config.yaml
n_layer: 24
d_model: 256
n_head: 2
n_kv_head: 2
head_dim: 128
d_mlp: 512
vocab_size: 2899
activation: "geglu"
norm: "rmsnorm"
norm_place: "pre"
norm_eps: 1e-05
positions: "rope"
rope_base: 10000.0
rope_fraction: 1.0
qk_norm: false
attn_scale: 0.0884
bias: "none"
tie_embeddings: true
parallel_block: true
init: "orth"
init_std_qkv: 0.0358
init_std_o: 0.0445
init_std_up: 0.0513
init_std_down: 0.0513
optimizer: "soap_variant"
lr: 0.00991
lr_mult_up: 1.09
lr_head: 0.0125
grad_clip: 0.5
warmup_steps: 200
schedule: "wsd"
decay_fraction: 1.0
decay_shape: "sqrt"
final_lr_fraction: 0.02
batch_tokens: 262144
seq_len: 1024
doc_mask: true
train_tokens: 580700000
steps: 2216
dataset: "wikipedia_en"
Each number is 128 + 24 x the weight over its row's rms, rounded and kept within 0 to 255. Layers, rows and columns count from 0. Numbers have three digits each. The size before them is the row's rms in percent of the matrix's.

# layer 3 MLP up, 512x256, rms 0.0513, rows 411-419, columns 0-255
100:158098139143107157097158134120138116146096160064115118110092130109104111143152120159152135132102101125125118164150133097098116157112103143133112126126126132091097117097136137124092128132080150148127135156172194067136126080113137135126182126113119141151150106087145181096113145102136128119094132103154100166120134115113113151117133075121188154108145133121070122108118118116114172129142122124155138108134118153105129154125163126123143146150121121101115144077121127112154171104153149174128115135145126141135125136108091119100120115157125102195163183122152099141126112158112141120138105128111114117164120107116142096119091137103083112080137162128092135131131137168128133131119125091111149160108144112115136143118129150118060148122145085102129146172151163100139101133119147
108:164168099116126148145137116142157143117127162159159113132125150151166156144142180178133162132129102118132101127062148138121141097099123155101137140103137119117160122126148124130102111093102112145184141112110138144126130112163149106141138132105149191125103148125113139148126137103102170155141115107169124139136096133099067133150079088114148127139113111138139092093128131130132151094117128089114126126139168101123137109130092153125118120139126174109151124103125123118133149147139171125124139114121113126124131129133121142149130136078107178153162145150105138100157183172102152143165079079144111150093088094150116144155133135102107075136124182108146155136159131100138103180097138098129113102116155092114106143113120109146140132143146112095172095133157168161147150159135147
100:119157173085103099121107132135099137116171129152096163118160145115108143148134123120124113151163106130110123114161139136132123168116123149146087127094147131103104131153107091154131110111113162120138100120096085158121112122151167125192098120137107121122175130127120113079130162116150159146169105118199165104145136175081149129167133117134119108128138122139169168137113098122109133110170162152143087164118129125120144122089126145116125152111136146116118143094137115134106139178101130179141119135095135114082157141117110101108098105121131088149152096087142119099156077139169105130116139126183130121120106131127136115145125152170114135188107092139130147110173126122131145110137141135068126111137122109125129144123156123129162121104126066167145178153119110126133095143129114
103:123183141107132152140126147144135080141150101144135121125145135128124125155119104155117087159096112121123095085101150097156137134157139130168167104101147106108147140081119116109106141133126142149147140157108132179106124128134178157102133097115140159120108128139109112158091083127080125135126179117155101147125171103135130054103127148115096182166137095078078135136136132137113128151157135078157080127106165150099106108102130128108147174153131105121091131122140114079151114087116106158120127153116117129148170119085134151122109104105122150150113161111145121147112134108147130078118081192109129150150114118110104127102169167111159140123150130149136101132140170148087114159135120126151144134128107137162115142113117115134150134157120138134104134084127138157104109108139154
098:118132137122094098106141118138132130160088134097079147144126024118144106134116097124136128135095133143126109163106135137153142147133108130109151118134090083109132106180109090134119105122132148111090116108159136108097102145107159075128150139116167158179093133121146148143064164130139087141146154185089158146146189123131106133139140154161185140086103158112154127115140077124128139126089134138147140160112127103100126152104108107143133142149133144123161144120059130096129114153127116144133144140123147124121136117118154154132126113102142169146119131118132136149159124122114103162124122153107120119105154124135084108131115175153162105124096138143128103091097116107127102186159117131121122086111137159155139149154103115117141136129127088140163123112148128136183158123125121
094:095140130132136119105139161115136126091124119147131138121112147147140095078117144119089120098142077162124109141147115116159145127124123113129148123134124168146142123089139118176132106132151095099146141164120151111132128153101090129100119107107160117087145152143130160137119171130069159132160176194092149159087137138101145142108147098126119113150098122100096107108158133118132165098171129147118139127119138128119114128162128137125124109062175117133105083135146121147145130153119102139119121090144143105081139120170144139140103134132137133120112127161108131090170114121091159148083138118092082158160165085121164101146123085079116124141174124092163104124122141147129108130100178122155121131146122125174110091156145094130103089157137113073137132142119123161151153120130098
107:123145161174133096110088094111139125131119147143145132140109118130109139142159124116115118149134106140126114084102126163116160097130132170094069140134144110109115136109187125142132135126143131116136127179141097125121108098091089116171111112118084137133122158164119109136163164157125162132156140130115128130139174098088142132173116123143148167070121105128130112121088139132160156192188117152155156113148137102127123131100167137124151097122119141106107112150153122101148160094137087133124148135104138188136138123192126134133116109143112122103119149102106148155096115116071087128136132089155112140171123162093105150110077112112090108135146111114151141111144172123140105072132164138152105173122175124074137109132127121128144148121127159109106139125135121110132153131139111
095:149127155124122174116093127153101097108103145154107140121082148095127109136120185129149141169149112132073109133131124173127099101132122061109174116115124137139135134129156181100144108083090092153133116162094141105158082109140144134132129136129110146132151139114124126134090117088109159124152095165121143101113117140097166156124092125155165161110122147156127116118135162126157128124121107136102125139164118104121156123117131124126125150091156111123122137072135149135146102103110128106120142103132107148109075140105121123137084125141147121102156094118149129130129079148165123119171130092144143168136133112137128108120168055106142121142122160171147182094168086118131108114096143125129094166070110118149127145076117149132127121095112145106116119116142109106081148124125099
099:115100139158135132148139114130107141132101100089123130136106150114106146162157132111125134127164130145169108162102136152139117122146173126109102127105099112091172129133141163174117148117082118139112193109113147149090095142148140114126119131090113145083145118126134147119115174087108161155117094095103146116118115105115114155130156116100149105103123110136105128136153106101138134116135140122117145132119150107100141094122125164131130098157186144163135112139122126115073146154164066132127124108167139103149117123110154146137170131163158121151111103120092129133145163123190130152165068121130111119142137160142086101123114161120157182103129133144066163125164135105103161121123142116109141128156110100138121162129077140163157127142082102119110151159127137097147117154190115
# layer 3 MLP down (transposed), 512x256, rms 0.0513, rows 411-419, columns 0-255
101:092157117103132084162110073130156087132165103164124128132151126147106115132149155104141133118146170109115128135094093121144132085121146139139150131157115094182177162140123111093147121142186130124172106134098102156112134152132112123147114153138152116076127130170138114154173086112117134149149101152107170113125065125137143113137175143123079129128090123137172094143147130170121097122125126113143094125141134146103144122090137130127148091124134163127108074189126097121061095160124110101134115113118114124130110114213176145093137116118150156084117126137128130134125134101128122126135122122142144108083111131128105151143147153108153154146130147169120125134114120082149161153140123134146109120149113143143133121152087133114179144126125127164149101102105125127108145141134117
113:101132120125116168118145119105118115154135108129168144105117112114098139148138141118158163134146127143156118165134157147150114101085117140124076139126079136149175143102139133150079111116146132121124116119115162139114106092157112096140150128091100110153136049110125164135122135088179141117115154137121141154122163126085158129152134147160086131158123170108164129134146156162142110155103132096124103104090176138125130081129112130138132113131135117144127138146076084132137145154108162145096144119175148097174157107109101102114107121137117133130142102146149095074122112123168121202141090132167136113137132108138085094152083154155122143128111156137142170141103143089121089177156122126116083124142126131112124149126135145097153128188132122103144102121143121151119151124133129
098:131093099161121153111124153107122134112151110121121096129113120128184090102162161128109134108121132110136135119120089117139149067114149099118147113116096140173143147139147180098120120119144111105147147126146181123151147127096103141109117165120163120133103126130086166140105117117136049168128121140122087122120108112185125112108089128126116124135151131111123099132117151145127123136136094086094173122127111143107125146190138117127170126148134108169144133141137128109139147080114120107114158146177113174158114107146130105112170146057144165103129146126125132168133186108094163163155129102067096178111144111132137148165106108087107131111147150087158124140125148105130100150123123123139156155171120102146097138112106118126114131127118166134120127114140141133097147158112134
095:127105160119135096176155131094139124130127161117130161124146161152105109086101151112141108129131160160168134160141136133135169164146111120125116148149123189145135091142091085163148152147119153122139127128128078099120161092128087115142108124091125135105134130088131132119117158098156142153133153131159147123137076142148141150128117104111131130105095154170144110127119127146153148121121093140128093116135121113140057121112159143136101092147120143143151164130116114143104159155090123091136098153134087138166104145115117171127129146155141169137095109115110146150164102141114134192136161109161123111143163117129124134153061106121096122143132148113110140129112081108145116120150128128146123072132196150108144112149139100141082103099089167122149133112172152148106145158123095
104:167125161130122148166119108125059099134108121097134141156124118114128127092141132155151176115115129139079101135141143072200146124114149145113136124141145127113132116148103175108156157110144122148108120120151154143138117187157135090138123114113145154116193141123139146190124134151107149176136190105132120169117132088119131078141107109124103100120121146143090106088151134111083172098161149145142125114152081092144131114126143137109130137118161096121118145138174126114117123117157161160112177140132151098109089105160092139103131096147135092112157079136088122112163076111144112094114131115141126103106134116128096128115152116120119111126114137122111145120140102126145127127087161161098122146083155138119132133137149135100117157121129126111135147123148122171144096155159157
099:105109121178145094137119114142146185140148123189162112132098160131123112147099135139121150156129125103126107124137185149117119115193155126114131186140112149100114142171137097154146127153123177087095143132149117150121131099126113123134158131145127143116097149118140136092148128133135119117121117117129143176112075134142134135121139152095099131113084139181150123103096126132131135100119127095128100129119138091145128099121133101099131161150125097115133130142094108086109178085108120103136102174125152148184125161082134107112134148139110107149146141123115118190108111149111125113107119142101110107075108123141121143068105124151116136134108141190067131135080135122178111121130115115131134154122113098095170112108131098122187118154137119166093140109130116112107114141113153
109:122107143151134163133122142144111134124136131125174115119126113138148157132128108149124165138138123110114084082146137157064179116134127125119093174115144147093108151134167112123135127128118093087150141148120071146139063085113148089157119102134143166162142109146103121141101129110109145134134167163134100156101134176098095141147110109132070195125136105104163162155080161109159104116124136155115172093179125097150152129105138129098116145130132167067103143104122101120132139139126099130097116146116138121134115126147115157134134150122119094119106105128139148137109120132129142167133111152175137113122185138136118146131118136100124160151182131094129137093179151142116134090114144152157109164166149114095126146082129137093111132164109133121120169153144132135116127111143122
103:072129161133116117134127125130126144171120099135133142131123110140137112122145064145106109147131104119135137156127137093131131118149178147138128159144099091146090154120121091125098142162125149120153066109121112146152126167142145185091111138118158135164106101151141112117177181118131090117088122094146134136110155112116100147159107086098114112156135116133123155118116105100107130136134166135118157133145161143148151087106164134150109117179075102142191139204104154104114187135167120137120142100077128133144153101136128092149146119106111111161149138122108123120129137169111119147098104128128114102156134114144147141133116148133136162132125139102137098147084117133134164141141131125105180103130166152101112131116147092145157142111171104149094156175138160138106109120139138
106:144146128115142132134074090154095155069113124130139141132087112092122124142155117133085168132154091138099127071099119083103126127088152125143095137103127131144169087133125158123110182131182097135120165089146104121108127151144129086134110163128119119128157108152151112179116131136145123156134123115108168152174123119118139130152131133159135111150101096109111126118088126133159123123140151131081196151125154137151100089142152140137137086119128138154177104134084153135075096111140122137057132082107135111149119107099155119097160110143137146127127127129150115161140115155112142135130106133102144101122138157136130107155097144147116114112161132111097172126130104118127109097117120135151146128119124125143132142143115110168103134170121164121158181143099090148125145135070094
# layer 3 MLP gate, 512x256, rms 0.0513, rows 412-419, columns 0-255
106:185178092107162143121110106141147116092116148132160106141107142161135143126116123153111138115119145148129093128145114110125168108079148111153145105108133126078126143131170139123140129120116116124173138104121140126169111119142148139133154131118132139094084159118145180093121107106091140158117166138084113166101065089110144117133122091106128121121147135171159152119126135114087118121177155068131118126146105135166124152141139187131100102128142119161135129114157138124082129132099136139119144158141083129074157162125124152137104134116118161114099150142082098121143171116126102121150119093131115096106120132119105111102100097140112138165118167098136168136165125136157085153061124135102104129119140126127122148146117112103071124089122139112128130110189133108156109145103119
102:146104164121111126122122106157133089126155176134154099135140148109120148120134170155103116152137103090168102163131086148137139118134107134167112098145064126124148126166113148111140136089117092116129119115129161130117124123131110153101125134079150100137135065135111119153144128145158091128147125173093107105176113135149154127101147114173112115136168119138137100118116112146076124114176159119152134114162134144145173130094171105113141119142111112121110137147138124160116126109094140173130112142187109123139133076139103147135164133107111140138144116163132133137129169106109166172131150105140098122097148121145172163158139122140120097167128109152156117134128152124160135139082122130170166133100121123126112136133147073156129098131128132194142103062162162158131096120117130
099:130053137150151095056124155122150109110120122131137130156132112144097092115112180110104106151160115106149169144111132154144164091116125153117092101136134090145127107121117130125144123120131123153110118166122145102144120151145091102143092141162107105134115141113128151120093153102173139130148121113111140089108087127118110129119150106154128148124128109160149197150149103075154104102130101128170140103123119126170132107127092119093094147116095135135127145114121136109098134129107115065163155160120098155126108173084154129175118148124116119091145141127152126107103142105148139161100109090143144146120096145140113139122116123123134123099138070116084120107124107127118128165084164136118098058087127108124103146138132105120115122093158144133097123119195158110128116124144142
099:136129106094141157134174166145138135125148131096160074126145149123149100092114141143082090109141118112147127164123139089080131144129123155157182114143154140083190165130112122166107113143119091134133116166125116147142159125135104129123109109166087110119108106124132124099126135102142108159167110144126144087139130161125126115129094129163149139122160140112108123158139095146150099129088104088101152136103159099118125122111116168091123157131101126120107106175136123118131103138113093158149125118136130116096116110120079153112109188083189094137146134127102122063119107133118151182108140170117127153111117160130156121122113148112100159134117141168092126121074124144157091103103117127163099091136135098085132121135124160141080143115109131145104126117136140104119122140169117
104:127122141163124108109160104118152152155155126165167104123085158124129147153128134110113126189134102097127090088115172138136143130172172128139137146132106161137140147181128142104134129119124155097094146126149090124086130109144098121131163125136144123128134135132158130097120122139115144133165110111101119136116094117157166160112114156090098170114100146177142084131103108121135084138102079090131098161099131111150151082132107087122121146165111092142083127176114123112124149099092124105114135155140123122180136140106142089083118145123121089147163120130123112187115137098114151098163108148088086129092100119139119124105110129152093127137116116139100135131069112078149156142153089113126122154123146121113158131096134129153146118139146110141082155135126119098097087138107120
108:120120135127121126168128127090138143115122132164160118109091139152137126132185122124125090165133151140118141090083121116135092148123163103104148127114124118098137140111107113160141148138135089094124132118134137116165131133154098115131111105132133128138114192125130134132137130081155144105139121158168184111095150172109114157135171128117124126178139141131146129118126171122146110155095122119080121044125096157139143154155086116143134116092176122140134130099125116120134121147130094132186125134159105165103123142127161153136121089116129144139130166140101124067127160137169132136106099137108135115129120136105107152164121135113081143121131120098129119144118074153102150166125133171111112042126086138139126131095158086117131165156134148118117153141109142083167132159164108
103:141129099147156129112152128123122085095145102123173109117116146078092123138140169083152140132118155113132100142133110143124162142108077139154077103085137166114129115124143154140184144103152121138145169125129115113148131130112137080147154128093110128094160162083129132104116089141149141152154114152124122129132120138151172114114164157114144147118111152113131152122146118180151115138116124111157129121111080147080125189142089154088152139174138152118117144113129112127174111108114113118133114105167122144107117113140114144083112195140157101127113114122136141092137089095117107102161168123096140141156145142097124122148117151122123107118159144136109121117109123094125111102103123118151048147113077129152145126134138131136103096151103173078135088100139100123148125180129129
103:102130146121111093117098126160097128137102142161187138131130126121147119123144152136129121134133060162138123081164113127111110128103143131135111134099147110135153107116103105142162122129154098138128151079151111128133122134085115098106075181091107116119127121118128097115069110163133135147140117142121146184181134178109175116120125158145101126148107151141132148093079125154097071122140136130114160112149094158128087126163127151169121121132106111141136126117114130151103115123157131132118094102076132115095100109138123121100173091104141124144126146100131097121158115135121127127111143160132171132146078143119141123146092141148142109121146160114120134155143093093131140049131124162140143161115118137117108105108149116155150136164182164137149124094063111150103155098132128